Each number is 128 + 32 x the weight over the matrix's rms, rounded and kept within 0 to 255. Layers, rows and columns count from 0. Numbers have three digits each.

# layer 5 MLP gate, 704x256, rms 0.0927, rows 281-299, columns 0-255
111175136142133080137129115109122140120167144127140181162145103056137128089123120078109193060125143132093082203087085111144124159186126178094168179099079164108099184130105170120157177110132128113138142133199122146088098111150139086147177170138134112153138121144094076152112116067148107087176100142154148115128125143143146163137125099074113125176168136201137108065116118148119104144090136117097113111106106108131111153108087050113045127102095046135141114135110103136097119139129124110094098099100153080128098145088179084130127095120171189078191110119177119094138146079128121150125108138153148150124078125109125109145119118161154146077126100099115175111141121143081157128146151105077075044121115156223154190193119074130108137106116118165159107138121086117123115110127135
142089097165136211119127065138158126146094113125147133054213140185121153160181113139130131180108080080134146146106122141093120139104084106160225107159094125133134151177137130146124189178122087076143152124099084102044139118152116094102065189099107122128091129132131220182144146086123126054173081149118109096154114104159168134122127143085110085156120128148140162178181139117133089114132163160054128133094094080172133159181063078136134097114104151109174106066152113150090092170171171154039069103123107140118145144183096095150117098143122115183138160098156120129145142123145063154140120252114092090157147121147101110160148137146093137071142112198135127136120127172123159164130118098099093144109112135176181177123140110126145108187112138155159128144110129188190087177151119
127129156105160098126135179127128119099130140156169051053142107143192139146153143134022098156124091179085085147095106129112121145105105146102115190088111130162166190147131112142134165131115162138104131117127188124110122117109125119109080115142169123117066195118124131084112085146124149170143169141153169135127094111136135157142082195188145132112145150109127141097170099155086118137120124096106141126122092176153057185165119132203093154047065127116118165108176157138167103134127150094090101107135107118121076190133115107160120125142115144091096149166119136133135144125100184130094151171095113098098139084079106135210099103086115086138112183103102113039139115122162160095155056133123085182126099090147109176115170159079076104047099124130117193080114130173133167165178144
104107133085081097150134099114139117076173121123121139138130113123108128122103146113130161099139100152079089157140114111131198107141072188141166159179152129116159099082171189113178130081128153099135095137108153131114086141117148130106120125097082148143136145142159046136110141130057151129115086126163155033099091156124088112136142146150084159037161139171139130150154102140084134130185178144189136167159101100121149180082115135111117154136095159115132142144160117095107117152127081148099145137118138143123106111103126116179146102212110148160173144129126111135115215180115163186044100103201070105139113197103151141102119156155087216149147144156166124118150102145138198084111168090090141177115182136139133127074132139130093121118153090142104171139103158156143119127123116
059110117185105151125121127149163085117132148061166111146072118141125133108112124160078160144113127173111108169161129151106180124152148128068052159139106102119150134157126153057163143122039178101155125077112147135178073138096165107073105107138107172115134128166106115110169175077050185113098068113083128133136122048150174121137114121164153142091145145153153179079090116127128133087123148163113154120126106131157098103142111089145068078077106167077165128164147118070161122114155144057103173096200148154089161122076106091090154153102105102090121137123124128120210186172153097123149162106158062168108151140118079102150160079125172100200105150108113115088139130113106115087087123115127148135049114106115115141138135121141037129104176090101185082084115143123190154101056132
116080109182109115124120072128150091111104135142154083154170071093101130171089151135119097095124132155089082164182143125146134113117045050109136126143120109118130194122161088127115138135138136115126136086147154146121135157169072133044095101142094171125181148131094171090138120141117178135155114114145148092159112149083135118076132104134120122108085123188128152123113113112054137194100133140074142150168106074176105131150156160185108158143116164132165163164161156143131137119111125136108073143076108180138147087141196120147152117166106222117070142133155080159127160113145075124171121124165139133125120129151167126112179053149151152134104027127111162129152163100070116112088072183096128185114126111176106152125165205147137099120122088107086125180140109218173147076150102
078070105224140124162129104139124111100080200140109109059147156153096192131112146121074062145192127148139134186126131075062144144127145119146097147179123102208084164125140059176111116089142123126070143161051214146116175118196118143098140146115133153162150150138180134165076125173145141137126155140183105196158108132104154092152146134134155167099114172158128142155057132161125128166100081126162161101131102109155154172099151119142155112135097111120167149164145122123209150083137121153137135092074096135128124178170136115138126112124117167136153125091143103159117100124167096108085133161110128079187139054116111127129110044118077116156088164074131119112165068132127183145137152130134121072110125140138090120153176096122099139127092134066148139117069192203129149105126117
117084190188124161145124142128125131111160150125120133089158134134114158093124108073092175121158126196094182169098071170168118113143166100098088111137143123128175178127168157147120111127070107131098108111137130125147098156132152071082128092151125114068140122133210191094128132117120114133148152183106129096094180104101102073168165115090065121140111148114127139130105125085101149117157118152073120150104114101175134113169123157245112121088164079102120220088144115130183128124119155118090144177157124154101092056173173031093048085126122112103141104163178164169150107123121120165106165179067078098102127169060119129147138136094092117118120131084153111097136154179160160129164175143161115104084149138150183104122157113179110179160115082095123196099170104117190163144091140
089079131103196145103188136121090076087128092128108164047141078078099168080079134094085088154128082119103131073174100113147113134108092112095172056079128161073218142118147108202120115150116158102119130173115109081143136136139174115174183109141134100114108154148146171147128070089117182127143070121113153119109065112151119151137131114130105178168073146064136129117136168106143137181137141108087118108099074107091058060167123183120164145093139150156169154148127133097127128147110099096131147152159140098106117141144084093090160161100177126072179108148119137084109144133152091162120116129145166136084096124113195128137175125128118092184112103096116109123120149156147158138127126163112145095139158098151133118143079081137063118115153124112111183137161075152116139139141060
098081088080101121136147126100122149136102125129130173156134119141113124102125131198176111172152152108060182161115153129113088161135135081096155115104102161093153164089088118071097176158076152060115080096173111121144151138102179088112094095113146169176110163123083117131085136124188127079088096152101183111082123125109165119136120083146139220145098104125156104154183037117105167127170157177137087076129083092107112104164087097129118108142190159129170156134123153091128110129161142108173086163142131085126149097159113113166144164106199084142127162131184158093079119215168104164109106133150135151071129161139128129142187127101070124162131138192147112107116095103113124132113108109194082090129159057136138104145178141171121175066129119134148114141156150096154132108158206
153088139094096173050113172183078137136110144091114139129142141167061158110103094157122146138161108143135114122148092105135143091199158100136206127179177124120137170107122088117076095103097155089147105081091088131071115179105158159105118145130052152088033095094097099169133155149178158089129117141089124134113129078151106107189111110079107080098107092124169148129084152099106110128131166145088139118101104137094081089094130161170131106138129070129135153173098089164168167141136120145152052127141130148103143131180133165052187151126130164128112167120180110082096094157145116180148135195172133108128162113100128104120138126132134115140119121106177122157070156182079178134080115121092106093102124162111136124124134078114122155093119142119129091066149129136133135170111107
140125109143201094124081146156160173134121147141100140135179033160072135130111090095106132113154062148126082136149136081111115111154157169164124112163112081084145159108103119075166131147126204116122153162109120111060076082149173165089157121119159091183103118132083150104094101152207145142110161124184121171138178148159103131104065183138127088159150119113112105124126150130061147116128065140156090152103098092116139097140094143168152154136170109080157162105081166120121145183093127051060173156121140099081104121132094181115156104189113155179152139150174162119192101166178154129164154139154011095178080073105130101116122087143116136116149104047157074178128167204125148106114096143143114126134158135150114158128146134141094096142150101164120076139158142119112070161114153
140086155160136168163135181119199080085155128096204155096094100076171091172121082149138136078157141134118151127109119098111103075178154104119123138178143133197156135146150114158200073080109124125114128116068152122167138109117116181163128190146160123074126173095123130152111104121097156134174052077112094111153202158118152161143076128176098131120158108141099086090109096089165057087126090074108120148118071117133178080139094100143209156222140128104170095138105155076159107178139135088115084090101127112138182153105098169086136109149215116141081118128094129112154079107126120161190145095136089151116133153140175088132098116179098088149153092163113102108099148191050167124159085116118142131120114198138112141153165159136111086111141083137174127111117155225131141069080178
122104126121141126091143101155151160141102162168050144118132122156133113130091139173151083133192054131140115124093112122118116143085155098166089134176115062167063164140109139070185105154124132141141143136135146071118166119139141158133137122150115142154119119146132110205102102156148109070138187095166112130104109146050174145160147100157159071080103140143152118107114114159120137115128122103118171167120119105148156066181102136172089083076125078071129095216145145166186147111123141119153117128089141113134117112145096153101142102188190097157169088154104011084129095178098069133126137116079084101125172180157108108060112182097192058146177096127157118105086173062092083139120114180103083104125147137127111063124162107106069156155157129131112118103158154130183142083118166
159168164096097103075128155141147126136161182124183136153145155110176172132105134162155099168206168165126144110134162095125096155094142130122105139156162143182164217139115185085140114200059161119101124141104132090147147069114077121150153178162131142112155160036163146093142168111129146177121111214077109163150155115114133098071154088064160106122117129134117157108150096109139139111186101116122117150172099115128098121128080136109155179114093105125123156128103160160168167106118233126088136141099123093128077105114139100167131155126130184085137151148137102132145089171190158150152117078131122142077147169110100102084100122146154156097105124166127154154098126160102152165133100101094139206149138140126110051198128147132115112144078107145087107122141121117133111145106111
109134044181111131120151144157071081154098125119137097123126119118127118118130132120185168156136129114163102127077092065112121121110119112119143086128144137084134133147054136136126148158118140080151121060199052155124098065089156173096144162109142169148114164129153143136110109129154086103160131111156138159130107174114127129105060085120153186129070162121129124155098042156117164140078153169113134089153113188119114144128047103076135109113110095104145130111112086137127150124146186122112158105172081136123150086150114078125076129151197174033112128112130163047119149124186155112078129126107127132085172131110125139102192042094149142122133128165104145135120136155076093133178187120124174101113148136154124162110095136103152155123116016109121084097116164155094111131153157
123107090153106117078064109143125193091128073102113097121094044111147084086078091079088161127172077062171088124126127090092178126145125093117171154205134141171113164135113171086139090147143157153159108115075168130133114143187105073107141100143102121118133137145149146091147105121125143060081048136169077131153167114128154146122190144169103177108099169102154126134169134120056165136141126152133166155098127173137107128072151100113066081122124096095069123152159185130143128102089124156133088173104184117121079159084137099096151124121161124105102182111112128106158133160098156198133124099140115129137151077118115131094114155136139146124162081123139139196128143101081144159120123118117111166083105104103156079102073126133135100189129120119089191150116135160082157121113116
114114147168182165082093100153103167072127103103101134073079157121081098151163072068100082134157113089132124126115091148097139108166133093172125151116139104120124158108071047120179160123150142144200115113109134162186166134114122154134110108156178146134121057144159131109143124188129175139137132182133142125149162135150148142152110100100069140116098141099115049115209138141137157084092080142123110046125166092170089116113128178130158133073169086155076122141158133147171181157158104173140086133174119105161120138148067082142168105090109144176091138143156167151119149151085116101152122132177160115087090110134097112131120119136134182139120155092119119144110179152143151084155133124120091125106161135147171136096104139175136190130163130157147149096119145113206116119086132
107127078157165144111107147128156058123177075142108199086095085116165138175090130173095127153077129059083113166163074191150186055110132090086121091162151125137072148110126116171122179119100095153136113145158120137106122106139088084153126093082114114105096111132093145054119160131125114151116132113090086105135098160107106139092168127093091136120163115085090118122076113168138137086095148104163095128160116121122166106063114161066139162117137148094117102098152101153130116084148146182115147122138128083149103122148115077189104118193114145115094117167219165160123171133197143148134083117129126091124160098130121139140103151165133127131150146141093062036124161085127134071145124156157103151088126074113168173073131123151148120125086140121127089072087084127093116154140167
# layer 5 MLP up, 704x256, rms 0.0929, rows 281-298, columns 0-255
125117089084082134100072099196156174123097099175182133101191135087165133063139100131100106129156146101077163127100222115148182158123149139117081165163172165082113148142127093197139110157159114091189150097144127104203095078145125126162174088123137115123084130108109095135150105107126148159132111182129166127140108091162056158124112157162147162120105160127154153107133129104116097074203073100163205064138147149121150111141149142061140132179198189094106149095129155106175137153148150149106148119119110146126122133151118170128193129166111113137069111141097147107138134171096141182109070174102128087090140129123155174144146114107155120113138123123075162134076178111146077136153144153177177128123151108052105085121099175086093103120103112107086155157137176156160165145139162
074086110119124121206096086196059164155168097129109198141132195106122127078116150140149134099101169112111126115094059109134107191154129150170166159123103084123111168108114130147155183086159175068121127158162114147101151153140111105178110109083109154150097124123118100120131155131088119065160191133111154145140115100132124138193101126191112105116077099163166135139112198111105144078068148138099177096117124057119109222116121110125102090104112101157112032057125141124118113122157118114099144126162094161125166075188101187116120159189122138106062145109158131130172130124114154137073105131184125167095115138213172078133153100125120178116141210159134128117109188129141166172119081078055101144133094075153100133106094111138102060121111143123138168153090117139197160141103149
131142102136085129156071112144034138170118111118133111150120114089142127093151085131127101143184156096129117187088090163137144086168087163163160152072117147128136143181169069139154111132142119135075115144103194174110135085122148148132110136107126090149125117115116055101141127132145148140161132103147175061162106122142076184129097177136113144179147102163185105166076149149144090144113110125113112174116132124092140102150138069149059148154071091109122152140183103140101127088137139147158114184105143134142154140110131140186148192168169196121142059088170158127115081076160134158118140125163121134069144088142179157123187153094150130120131088118149190082160116157116075091092085130142150121092136050171082198137133135094144128112124125149217141102137189098163111150081141
197124099099141067100098138045134099147139160086144154135090103099186122124084070158161161175083132129091143178124094121159114113123132128139087170155149152096207135157069115122115101039078155108136121073176153181117158115134091070148152150162157151097128071146059072097176155132181110162135087154105175176136097133122160095111165085148125142172087181128138129132154227113075148091122117073136169106166135169164126125132115074145098079159134115113156126170132179155172143142137097120162154117136186162173134094168045139133141147113128115115097097105120106169140164129098104078096128073106117166104140101104096144101146164080154131158110098116135118148099095106166165105113177084213131144077132142133097156131132139124139155134117118136096152076114132152132144080176166
137166218106171134175160134190143085177126121152135132142150134116125097139139119148155124171096157143163100173105115107102081077109088145187117083136150056131169139078127135166142122118117154149141109157119086174197133110070141124160177118157181148111110133136148162142156107119131132181100112103168156152102093114104185127186061096121144082109205168104115130161089115109172104086126171055155140131120132103150112113106117068166131169102106190089106147215156119104126120167111166117133190090126122132159112151111151131073182111103144196165136091072068153089154127114133067109151159098162158119106156135106100106122180156095101173143160160102071154104113124106173155159153205145187126107166124155232085116146148147154121154077099072128168142081098143115156135105123160
118134138130163125131123103081159166158110078100133165123089092168161123119000075169088099122108134102153139117101132180103148093131109207150137074110114169126072136117172156096141051151135109139129102149130176114130077152150120206169122056118157185088167156171093155139128068162094129085199143104130180109058064151129113144087095121168189115024159134099153140145063094171123110161123062104132121107117092131132149107166163077167106156098162117109095131094136132134159139081133077100164141073081099163112102114124146113128092134169105125118119145099132117151152089202172105127107125066099126101099071086145156098165154192133184086126099113167133114106122075134189138072126142169101092140125188106128123067107126133104115132154180164166152156149088112173130118128156167
135106130169123079128088157084128156197113081126066157120125145161080115133109106116106112099120124112127116139109121182157135105121102092185145133140115181133117124066130154108156115094141098108142160180122172119090098062145164132152099066136071096089132106149146179146146163112143153151042169079100144118164084159110139146157099126150143184143104093111136130118111098127134105168162049109059122125200108178133085117132089107115105099139131106185144158111088174152120111151133106171086123132136095134140089140062116110132083162163143111106000110057168136108111103117085137152132127181106103145125135120143087050153110124135169098138112082153123154120082129142205137081118131161113130135163112124110187150130116149147131151117154103056098164103150092167111090182035113
138103127128102163109163136170123118137173130131132137124129164136138113108081117128138108152118102112121127118196196123151090093118076108127164201137109077173127143121116099111157098149132136176134143121085085138102129162095126119122149175135103138164127164168179145139142126039110140141138162087140082166078115117152126121120067170160079121161114127109102132109148112112107166164120115146142149210134160135192116191143128100103162144167131176088167105135163138115122110154126121111052109164150154092171099167136098142145172147138075177078103134058160102178134138114171119048140112123114141119083095123163131129103101135169095079136110130135142107104171166099130176177147166156132178129117184062122122121088091110136142104131146162113118099171101118169135126195181085
137121163092069174091135171169086083113141190120134118110143148136171138176121152132140122149108131068169123126096105131071123164138110074089143090061114091089146137100130179124105097118076166202138090141108087094154100160109134127146135109108163145062097141157080121134171175147124088133129098127118105090108136118149129133096188105148095109117157095145114183173131097153122148114153167168136143101120181105148140054124139095065139105091030175105124137145124125135154067164130170163136131126123131178148105149130121098098118184172137181127170179195136116180130183122136155104207148098135110150124140180158141132080098152076149087129157119152107164146080124099129128122104174132130085170132142109187172124157143157097077123176051138160175131111168108113114147138134143
134122127097183101143149143122095137105140145076070098109097131134161111153106136096134077092125107161156175129088082121145120100146138144079051145086123163110159117129053162174158203138151124160154138099185147077130091158083131102126151080122164123098132150125085089155096094137136143156078083187108146172164124113119102089167161129161104124101142118100120096148134151120107135138141115076135161193115168164086106178095113113189096066107155118122092126123154212122116117121157115113093137103109094116119117110122098163170207107097155119120145141160099155091194132062146069135129134154104184091129150142097169205096180112138127150216132089089162138201179162072130109110119104169126135135086106093106138107090085148141168122114164167126103110128125118109154077111092085
107054142116162134132155152142150139129048095148214117086153107095129153144090101091152168150102085155150143107132086127124172153145143096168157137089065128092159122083140209109162137118109123093117142104197078089135160141096136076187168156104161179122141095151130153085143069092061123065146162094072161120101062120149086136138129149134109128106087104113116172177112096104104125135109125132053164179092129172082145163187110161142086094079100085103157127064112150153106098138100128088112060093095109086108179167139104063123194133109167095124172134110148084100176130115140180126135146142120179053096133078116100123159144100104198136117129166163201116153145133110169105124148115160102072101128134091119106127114167149189084181109146106155101134137187139108143108121135111
094163155104124105134122148176146107169163128120111142130184143100102132111134147180113108107082095075084167198141123152118121142095111119101140076095102194146111111087128078128164140132097110123170086157087149139179193147144136103128184158104130067124178174136126130078174131072132126105098136108143161120089089169163058131107128100115114175153127162107105139130089068089178133105102117111182109149178177172089109127160112181092142100144140133111136075109088091121158162117146155149121162092124142142127147193089102086132089109122152129088056100134107182160138146081054088104118146138150169134114107168147130122134090151111169149203075132126105122056091212134087178162115100100095135158102120036117033054159067141152096127162065123152124108128083099123103126058155169
053063181089115161110102158117104096153069142140108129167119086160153120203091100089122151144128128106163189088199115075128119188140074115146094122134094112126104131127159082089124130149193105190167158083095133147085122137132110079103108115145169164129159164095170189121133210134142128112130130112155110181159123147049138117154099116201122099135071135153149127153086116149152154104151084060132145060087129123082131164107125094117119165150117104185109124020139146084140195143110114128134109129083181138146146167111185148079127074123178170073126104133127114108185110130134147110126124166157097145111102109143116060098166118111135137147095188135202165127134116117144172113122129152173127111134126153105059113134142111102185149174112088145171120142163099161144131162103069
124117144115153096130115091088090141071127110153153152179162147111082034069100199095143147122235164173147180095105135119135161115152122122157147165140112136089145128087185102128178104116152145147110156143164118149136131140160170131127090147136071098201160117124148188121149060077134113137112112152079201093143123077158138102153159134104160137103087136077124024168204107126135109188128105115147105189145147116084145133143125161157130075134126138116115148119107150099084171113099078138217099122125116075157158133124105111143129140100128101147157166131084169106177055119163086132116079126123194093114151118173166182094159168120151151177166117129172166121162161205171133157144175094124110117090190157089153036062130164134136150112115184138067178145146093134153140151129183
173089135160132183096120146165172090103113147156147146099242180171104112137123068159137158059155123119156099104105135119154089152077153122159163142118086160082137130154148140138084118102108077085177130114145098106131139156114149042179109121182083134082089087113148174093157165095144146124052143064149169087169146101178095146149128138093091162159086120130110157110128122145160137144135118182106116112091126143071121156137108098161155079088140175136149143159110132090089117103156141136165125162186100169172177181140076127116167128107100106040053127051139125111125099164059126119098094183099177062145112108076119123120102101095117095142148074156166154194090176180133100065120130147122124095159185149150103125095098128149083112132158086123115137123095036134175097114146134
058115097114104088173144060136143147158122145121056100122174160147147097154102125127080098148092108133094148119143161173138152181097138114101106086071168104123142113124132144114178169142140132183163165077124139130111130182136140124119149107140063062115138153119153111115113131096105127116123113129095097113146172178154124137197128091122130087119220149156165062130136175093110050093099100064167113151118166121128173127141124159153194212065137138140104135064106167094149085127115111137143122084075189093091144138124134125176208167161079154127184167130118100082127090169102132165123126099202068191110149117197136120090098161147117139173105178124140092162111116115144113194075127171121096183126165071151140102070131101131152108108128159134100164152150072115167125169101119
140140143129160156113115099098131150177108074193128137095109165095069142114108173115141152072149148161083115134122121096210082110154075134143161123136108169082156151126068169065162180085140105141094133098073199190094162181179162154108111105131107158133119178069126100129096136153101129159156154163098110191141157092166074117145072127169129146130125129111118196146108085149101099108142135127146158121165151128125188103147131125145150151133107129087141101137174117136160119123150136172112155158099120134080077141129136073099131081132120208160141140136131131115110151138129129096137173097107056130131099138065099039183137114099120108092101180121148141118127146099159179129108070134157122154118108136114190151101186147186123155129134157083098137109129138130098108149174089
095104124179119148170129131121125155165115129089199144106101115142135215115132083140114048115140104119124113110161118132166104178117092119094126114141177113122112116136100111084098155143137121161150135086151126077105132157126090148135120131097141160118110115103116140096116114117110193077171130202097111202150131072131106203145131106154102141127119142178131113101098163105158171115136108171062094158110144150123108160152147160152106185077125153111127109154075112094096130122128141119091144154139093152098086160061151137099162156117140134140155122075166158118107115104134123075185137082159119134157126114098139141122178120084170146130191057148198083118082160064204206170136173112069165108150135159108153118098159121144186068136154078162137129190131124166144069114126093
# layer 5 MLP down (transposed), 704x256, rms 0.136, rows 281-298, columns 0-255
144145128167112083172062135181105139130159136144137143113102160166087140143150086160107116173137130078180153167083114127096148058154142161119114129103154158162112136087123124131095070120111083126123125147119184104147095130134149143078124176153094080082192153122123130110148141171127067125173097119149163123145161156145114136148142114116146132106119103073123083151132137155134125152111139176148107119063109123096129142136096143068142096114128100114139139143118146133140215134255083135130093128126178194150117114194108112084141143152126116165099139143109123170147158172129102147153114108117133124091157110098108164160101164135123089123136143111123144137118141149175161175177159166106112177083146131091127154208153096179173077160120077101072136126094118107085153124113138
113158111124146173138121124104143117109087129049150183130194099126053134144130134152095112135071158136098100135128140114110148127134051116157181144151121084084118135112110121156169105144159102143104136079148103097111189140149133160145073153099052099161141121135173143146169146138097147087167142178126111112158140096117132078152088182139133096111159115113160180088130087065161102116082158101103177136111172154125184108170162162187129128127116132167154087105139114069138153182000132128128135142122106128111084160058100181134149130171099125122101135043122125138105125103182110139092066139095136160122154112094118107144129118180131101103119150093134097105139128110120166161164157113137121153096088175175115134161131135127117118152087120118114138083134072088149118133150158
086116163137105082126073171086124142136085124153094129177092124167198161129127135139110123037147101085182113138128119134170117100103199118160172133199114099190113163073091119127134182155168145147136128181125129107110194127135149093133125134163165105108097078115127126145073106138146108126118134140105162131188123132094105159083172101087173167059128095124135157089150140166199130151133145097068144144121140112146183090142165170056143156109124199091088125121172064102100150124163151140099068042100071099153123184161112103160110182107124117146167146170155139097089164174134154114084130087111132101153158149137133159107156145093128156167125081099151085072115132051125124139165108138170183110080141183136133107126146150162165137138167082111115183097124109118184138112151114
129169143118121139119134122151179099096181118109159126160157138141110148127132162130101096089161089109168197082063117164125091157059077126103088097164092081188174070156102165114147092108118096082128111074103082141172118118105161124182063140137118152149117148141168114175139115105104073110150118128156098099092083099077141121131109122134125143149087161191199169145153088128164131118162131078125094157116156153146082158145138125060116080161114170142135099106159164082058093126132204148141173146089123168137102125138090099161142164167135125157103107097141140170129107088153077100098122072181135130120127090150167144108091203096154066092119147184100146152166149141105155079096085129057109126145144082109129122160137158140070118150158147136098148114105079180154123100118119
113102209144151149152139117161112120065158103170117106157118154090101135123094048175150154123097097111145106173154085095146085096095093211123131087112179117114192172128080174155127141093107146087133182137141138117166162177066151177174151114150098056117158140131127138102085133121112074102113194138094131132142086127157090200141148138077146126144119142108139155153160076126224087181176129079092158168113177086086200093125181069116157128157066134133104113127071149122135159111028157088123158113101149090117137071056189080160115119116123130142112089198161135063158140134125135099132107113116135109145141124153168137126092138131096094090113145097112094130157095133158131187112090149088120073140106171095109123102153144122113086093148120119098087100107108097147081135160101
139184119129099154081077105130121126183116131107206206135109079175167136157104097186080119163127088109165139104121065132145114118144175080129165158058101117086115144184168141139124166152130135135167098114189149080076155132183127136127154082100179203091136149151139143118163169152138125166170119178119158106062118127100127192113084126138152107122086102097107076137116110163162078112129085206112094095124163064140165088118120096121056123130084109149185122090131090161145102089255144073118109110155185202146124150158133118110119108082112127113103147123070124119157102103148111128191138124127109112143069132150178137112127165161138117135154047122125150182124150134106054154145101129105123130067126138162080120134143112149175077107116128123115175155156145104134164173150154
129220061129141136171131115078064095122090156095189109155166108132090145164086114104078068187140150139171135130081073129130102106100125128096126138107155100104117126175097181184097101121110145183137090142162116187066144109164141171086150150105134169140113093146145130131126140100154164118151093126154124086130141124175112182152132154149159054136085159126066060178083177122180125152158119131123118141097102104134131136105201109103160174186117100111119180138151123114168084103116140077166139099072093136127152165145149163162115060191157111102152087144127069189152130151186118146140086085135074155143122108189154122154098133096151103097117143132096070129123097199098127151132118166092100161097117106117153139103126107120111145126116081128161065142154106135119098161216116
123115177161123129121119107104122112146154149077147101103108138071156118084087088089129104124129118103087169091107130147132156176105142160078138136117165114116093118139097066075146082125052129132159181141170176113135137116164127099136116077191094134154178098113162111122136069171128121130081107177122133131089113115150150126146148142120102104137136132049114161186114123110097143108166084155059116185099117085185115091179121134144158132105147107084145113124120122113141121146255085080139157073160201162147120118142112096137101130148077207086076132135195160161114159147130101155116181113118052091128171148114143103118105124117106129109083117113155145111134099082114125157183149131132105100129149161119157169138108096085152169150139127069122118124141110146141120119107068
159162077118192112148167133118118125089104132185109066139100091126129155125166126128114163129211088119134151119162105091158118106121118101088091108112092092161169086154137078113164081106117184155105104092118143084104178127079087191130145173176090142104139144106122136163136155120151146141094162140148094114180111141140089147160075088127172119138152089126138140089102062102109132083065087114138135117116171085166192147117133089152110136160155115137136117121133116085076093087011155120151169140072139181098164142084143162128184166114144135128151155098080143119086180107164139124172037165102145175174137128117117078151167110076106130083160146127152115079142178118104084139124138154148151182122132093152086123151149133169124176155119131102129127176155129096082094151155124
088144162122145132094156092134115154099137135063171124151159123121117147118148161046132155108156119087191189135083109091098124138147160089148160100082052096142165126172126104153136139119184168152139142150088108118123112150136161127149143090170135134153155121116134144112201127158079124028117161123064132079180066135152089070142117087162135184143133068180115044114083157114161082102145087129142159084156175129094127140137153105124122109124090121188129121153082145102093112136223104090146066137070159159110143087139106094160174148124148141197145124137090100178129160158162137131129142137154147121129113146136113158077124136155128131101082093106123161132176137169128109101097145162106137163140130102077124109122051124105070148141119139045122113124138143145070155091094136
095111066118114143104134161167121159163094088086134110158102148184126139117181088089119092101158104121137163093115174136118192105141137117169098175197102209167135101178133120078075106180124137116170167115164095108122104171162150187081132142096135095163176135148162153115123079111097072144151206079180134156116139142113127143130167112150154097076124145150100100099120150068144164165058143132104123097107073118079087146096121179080114129137117151069139143126155135112199115125040147140162144158165160127122101132118111098103186187066110112142147134134130125151146132135080160130132128162089160172092155071156094096145093143108145154139113157225134133151105158123073103164170143167096105116113125154156133083168210119137124111179148101121132209155108082181108120140123171
173136118088170145113155104145141097132120093138090111171155132144073128134148125081126145095116124077165148152151157143061173187104207096125129059123082165143150108132129139096141131097069132117139098094120122119111104110089145092118139132079123126158106127131142102155103070136120166114141125121162126069089130134135183147133134096097075064154143113099099098158105126136050086118128118141174124205170081213148171129087114216157098114104101151129155103197138078177128156133236140144135111169131150154144154158096134113090157150132113130118124159070124101185090152059109127157107102119090100092136099152138116101095077164097111130112114094110094144067099143129104222120131098144135084120103143090171098117121170095127072141173132167190195065184111098118167168124148110
157139128139131083126139110132151164100150089101109086118119065085062156124150137070120074128170136095117114189165124082114116108111165131114104085146115140159147128179138159130154134109118140136137127096162102094163139151120165073092136145156163152177147142167070202125086135096117111117144135146139186110139115108212104074108183195076115134137163175146174166168150109112105153160121131146079072088157127176083195064090111156127081169175125106090145152115073126104093152210000151159112166113109156135133138106094102182163113120131116140152118160087172144151145132154181168168062148114070089117153138120148151095182122147104116113076113147118131071129179128102103067144124107161119106160148114089114119055096112112122144156180091075153103119152150132108182144112090152
109105166102121174215091145040151134140132085113123137105137118128151171136112115146128105122087186107086122101124139184104125136151130130122209117112092181097185083128130155097156145089120092157157146151119111146131089041146127105128089154147104116120154096130180128146147142066155176134126099076141069191076113104134155118152130138076114141186156055121124130104112157116120172177128160134166138150149139083116169154129106156127151193158089108198140141155154087119055115145000165126102150076105098111104105089175147094178124154147133102171157076105094119085056156119127182082066090165142138156092116105127121149136168108161134161057149178108087142079164162077092121128128116150096123178173073144153156118096130127186120182156078151092132135145153123123156098113106153
198152107255179165172122107127136132105156114165138083131112059070119124101165122139114101098100144127098101177182078149085112099095097135121134126147084154166102171104137139094068138115147135165102107104152120145102064097101142119121149106140129086071128158092130127091179194116137165115101124143112167167163072139055140115141137125110148108185173162183167144095134147152142161133125142174126106112121138127111184116110140197082108107098144138138100127178152121147102118148197136109140170148133159169166171131096097110174074140104122129170114153114116184172066155094066133122079162147105161131127093164102089191126147083127114163117144091115164138126190161158140118069127181084153157103169111113168171159189193143175131162136047123108117086126079188110142172121138145
129130110127139133104114146129123178127070139143109111141106107143055107116136155139133197136101149055086176158100063129098142106114118113115122142111126160137112121178085148100178134161109109104113136128136108115112128093097142122124130052173114132148115137146147113105154100109157165110133147106151219172170169125155151150146119124149116137115073140146099100105129166132159121102116133081163177158113063134104107154109134086127121108106159130128174200189122120145103090113255109104167089116128116156108098146104105107095046123120108138114141090074152124096176148130143113130122087108115097141159119174143046184147155125111089117104073138139159126126082116155078121189142140111128113125128120152159088079126085117126137129074124106143148137155159134109100158105087161
105105113130128130141048129088120153128091149118093139159201146105149150131112095181153091169080109093156091156191169131161109139109134116129138124093173148135150155179138106154190117142162137137080152126133128132111137152094120091099113202100153171119114173107088178120082145129157073145079100122106110093154121103127086145142176128132134141108111099161133086165127116131094147193081072167135134119080115113129143095082121207124177124161091188123144110183135152159172165134164150186142122125121098105079113197127151147194141120165170167103115124068137130156159173126127122106112094101124157089204133112098123159121145129192157078156117113106132227070143112119130173125108183111118149151112097131129063205103079140054132148092110119094134114118156133133126126102126124
159114127114175149167124105108154088143142175082095094159106125130149090068059130102127214182138136111165059137175115083093149133117115100142152122163130130105144171111146140151110053159129132096097155125116161122087105079173103122126076156119092151122113109174170162115125095116126114149113117087103110076149092198130117064094115160061153127077173154065200100149164068111158123117177106124133149122094115139082167137100162101114131132163114198132161103101155074135099105147147123130139144136160174116128117109170148168147153138097136139100171135062108123092197198103088063187099111100104066088096065133111141134132098133157114163116125153144094140115160115140113101111153071099131186110125107113132078195107091124140171133130159119140128102139140164073141126108108098